{
  "norm_place": "out",
  "positions": "rope",
  "attn_scale": 0.125,
  "bias": "none",
  "init_std_down": 0.0048,
  "lr_mult_down": 1.5,
  "warmup_steps": 38
}
Each number is 500 + 40 x the weight over its row's rms, rounded and kept within 0 to 999. Layers, rows and columns count from 0. Numbers have three digits each. The size before them is the row's rms in percent of the matrix's.

# o: layer 6 attention output (transposed), 256x256, rms 0.25, rows 95-105, columns 0-127
# v: layer 6 attention value, 256x256, rms 0.0688, rows 96-105, columns 0-127
o95 105:450414555543507473450480460485517549568487509463566571508511490510616497439518387456523478541483496545471503540526554486482563505542478482570454393521444542517535460505450527532407487489449497472459505489479440451515496489534503499507558501516483535501425545502622451535437475502443557484453505471483487455505595508562491512530483514471521428516559489540510498548517464499561505548536
v96 099:465460485499508585464536455455527488523456482512493498457466539556430578522589474478535518582521491461542487440518513511488542532528526471465450489459533525551524489519506566514509533504486475526615526529465511527443515489491550519466442578525481482538516519476515503477521472470493510514609416504568516500512423513551455594528449493440610555586553496456420565474498497504504519512407
o96 100:446480539488474440532529533513428491507520422447531438511527471433462456573478434506504506398545470530486456563469533544481472478466497497490466575527419538528509506511489478474467477495524473556401484465525617478602480482501460480495471479528541536411480491566486501492531500522421473372509534531459475505515480456525478536481513581506489549511490485503490490489464470520495560432493
v97 101:556627501496485432520503559508480517518435498544492526574491475440504453525488463541502506592503451544525573453472562520583488512519450550534518384521479540464537512494488548484474566506550493522485504462501521531568471519517491492494478567475556508450540530524499414489528479513452495553543554453505502430442508487499471500514509526505464521503441507537574419526459574511547486441520
o97 100:469449469539568511412509437491519490541499454558558445371527515475561534485503567504509424471521550493540413512470400531500568547533502510535441535536564474504451477540523524498505464551532574553523424522520549520496489477456505500506456541480551467506488539533516526457546450542559555549485524509515619522440454495467540507533469495538476528513553521511498561508550428528491502542546
v98 102:481484444474452570536525444417485537487417546484490537551522506565481465522474493410484446528466439468489473533491529535525528526486437505472391521456522532431478538441525476500548533494418551524451515491484487435537439505538504526550487490464533524513493582507422544496437561465461471496544498499527458540548454498464552456539549493518513554445471536487468531499527557516503516551549
o98 103:542450444504429434484533538575533458438528462550545510489489532420445520530541500546464507496520493548525529487473535559527512522478553466493531506479523523464442579472539520550482498498588577490558531456540507469553503509511569460447446551532519511489509468437543483535534476535526538477486485495465533495503533486488473521533478487519498508505535438468562525530562477464555524482483
v99 101:512596482513492498563563468494516587481466496454494495499471516496523409501450503511477504490487517467465479476476603491491513489525545540505507558501472526494483531521458560509505539534455553473446527549570540596455491606542518523490498493442533446499499486491495507459571443451479494444530506419440517499467494441526555438577492477510526458432536552487529497507492506537479509473514
o99 105:469468483445573488503456530511523499491479549531531470532495473510529488452490430449550512442558490439534464493529440477530457473467468462502449461468491480494455555496542459489495485508512449526497489526482485471518494489538536479553463522511511528508480458518471546496482453523587455517491493484521527510527551520476414539462488515480528559521461493534499564475518499412437567561495
v100 101:592514511530466481539454536497487467466489470511451539455455534507518563527479561481468502525506540489573522517553528557436479509499456486525472409521460453501410406517486493539555505487635565469491555503516531495471455516503468561498533509478446481426462462486481538420504529467484561527482559539553488474530432505478500503424487505464475444430495433516515521502529456510535543456618
o100 100:462538444485527493451551476546537448569441435508486551483478450497507530495463437525574532499420481453423515496483516531563537472497526475477508478506453543553579577557534514519525510530446462524521537475504496416465510435489486502558482515513480511536550568560505465528485431579470463512507497432510461509498440576434496537514499449525514417495460524571480510517457624482521469461454
v101 107:546524537458560500568471535512476528476459473527479516476551572510556501554527471479519518519526566592439500490443571527446500448477588535485495485480476465478526454457518509461489516497475515538506488588541473449550442525480479491555506441504488487474463488453487444454456440526482498577482549433481437450542531486489502552549520497431429469429453554477484466481549514443458455560535
o101 106:485476534533410576524514457459535565521490410495528498447447513476452564504467451488501555511529464473478525490511466492606476527593521528458535445476508438495537509508476510519493500545520533511500529517469585447482498522494537511532496425555488448543512469551507497510555507475508456493443453493511566546495473428497473427467450450510514508448493468503647461469472460473505566538482
v102 103:512376472470504511477452464468542483481494461521419574573495491458535514465517465569480540525522482500542504500441453500540488477582490523514507515431447461388422514496479555488442530537437456563533476486541490466461542545475464477506507479503508547436446459540459573453521427495538462479518527450497485520482544454568486489520423493563463513481411461505555510377549473508556572634538
o102 105:440546541521439463488532468579513410410581476493514481463539471481552490483441545613478475537542531542517458487536500463459493457494540472500480431503559513529537492538554447444537485509496516514483478516423508427506516504536502451445443493506498551573517533437441485460436503509470564545424479525468524540488473401468550524507527464529551515516525521465480510520513520467557489464500
v103 100:500528491472482457505449478522469493454447502572466483532502462473449496448508495499451448540533525506432511497536488500545449506503481464504506502542492469494496464578424439486500478510484502406467524576483496517509461548453465457513491480500499529526470502463572567473431480433485546519472478531484466463502541557540489510620540521496498551547494419465469487464499423511492457551441
o103 100:478481501536505508502517528508465420491391496456477486511484459436544482540496486481514567439497528490495553514429532468516512561559446523447541457497524472538559538442550554486566512486524495560529488450452528579470524482532501548524491494476483447533525538531614581552481561466545489533472459516523516516526483513518517446519526505430513466477475531494458489527470552484538493430468
v104 103:513508554551569566557526548561592506496523486466477475550505565453458458451473587461551430497535493539396484491487410565501500481478544555509522522523484467480471547444520505527444488473514473521510536495492529515513583506490450531553480467514403459510521492529477485471488425481483429495532503482469466499582474635482517439510547470532470562496534515498521495486528520475514455480505
o104 105:513535495493445529469473508409484530400443478455622485466502478508531514527492475507467600499471517434550468473471561433527519488478489413548471470437527453480464482549418422523557535547419537565521493461493470521431461517569453490492441518547550480543496390490595515506484514530519522438495531527494452565518493466508488487517460471505577477533538478519524552517471550487411489533472
v105 106:488518445499539533449543524484532421487516520491513456509422533489456524489500488503492448497469541470498470484478487529513583548450463422476494477544498535445415426490483494557500479487512456495464547498536504531513538501518504436455522504552523456519447455517514502478502394515463532528485439445454550405582463432531461540531485475502486458488531566489559543493494449527566450444487
o105 102:500453540501449483482484425556441527545548490507507559456560457536551483521483576495438536475488550518442473495473435550539555421503574520458469480548485477450525565505467529509516536487521517483529483479417474508414515496503519519520528492462512487503526485551462495485534542578542454512486554499586575542529499555534532503456508520402442601437501530531463511486387514537439549506472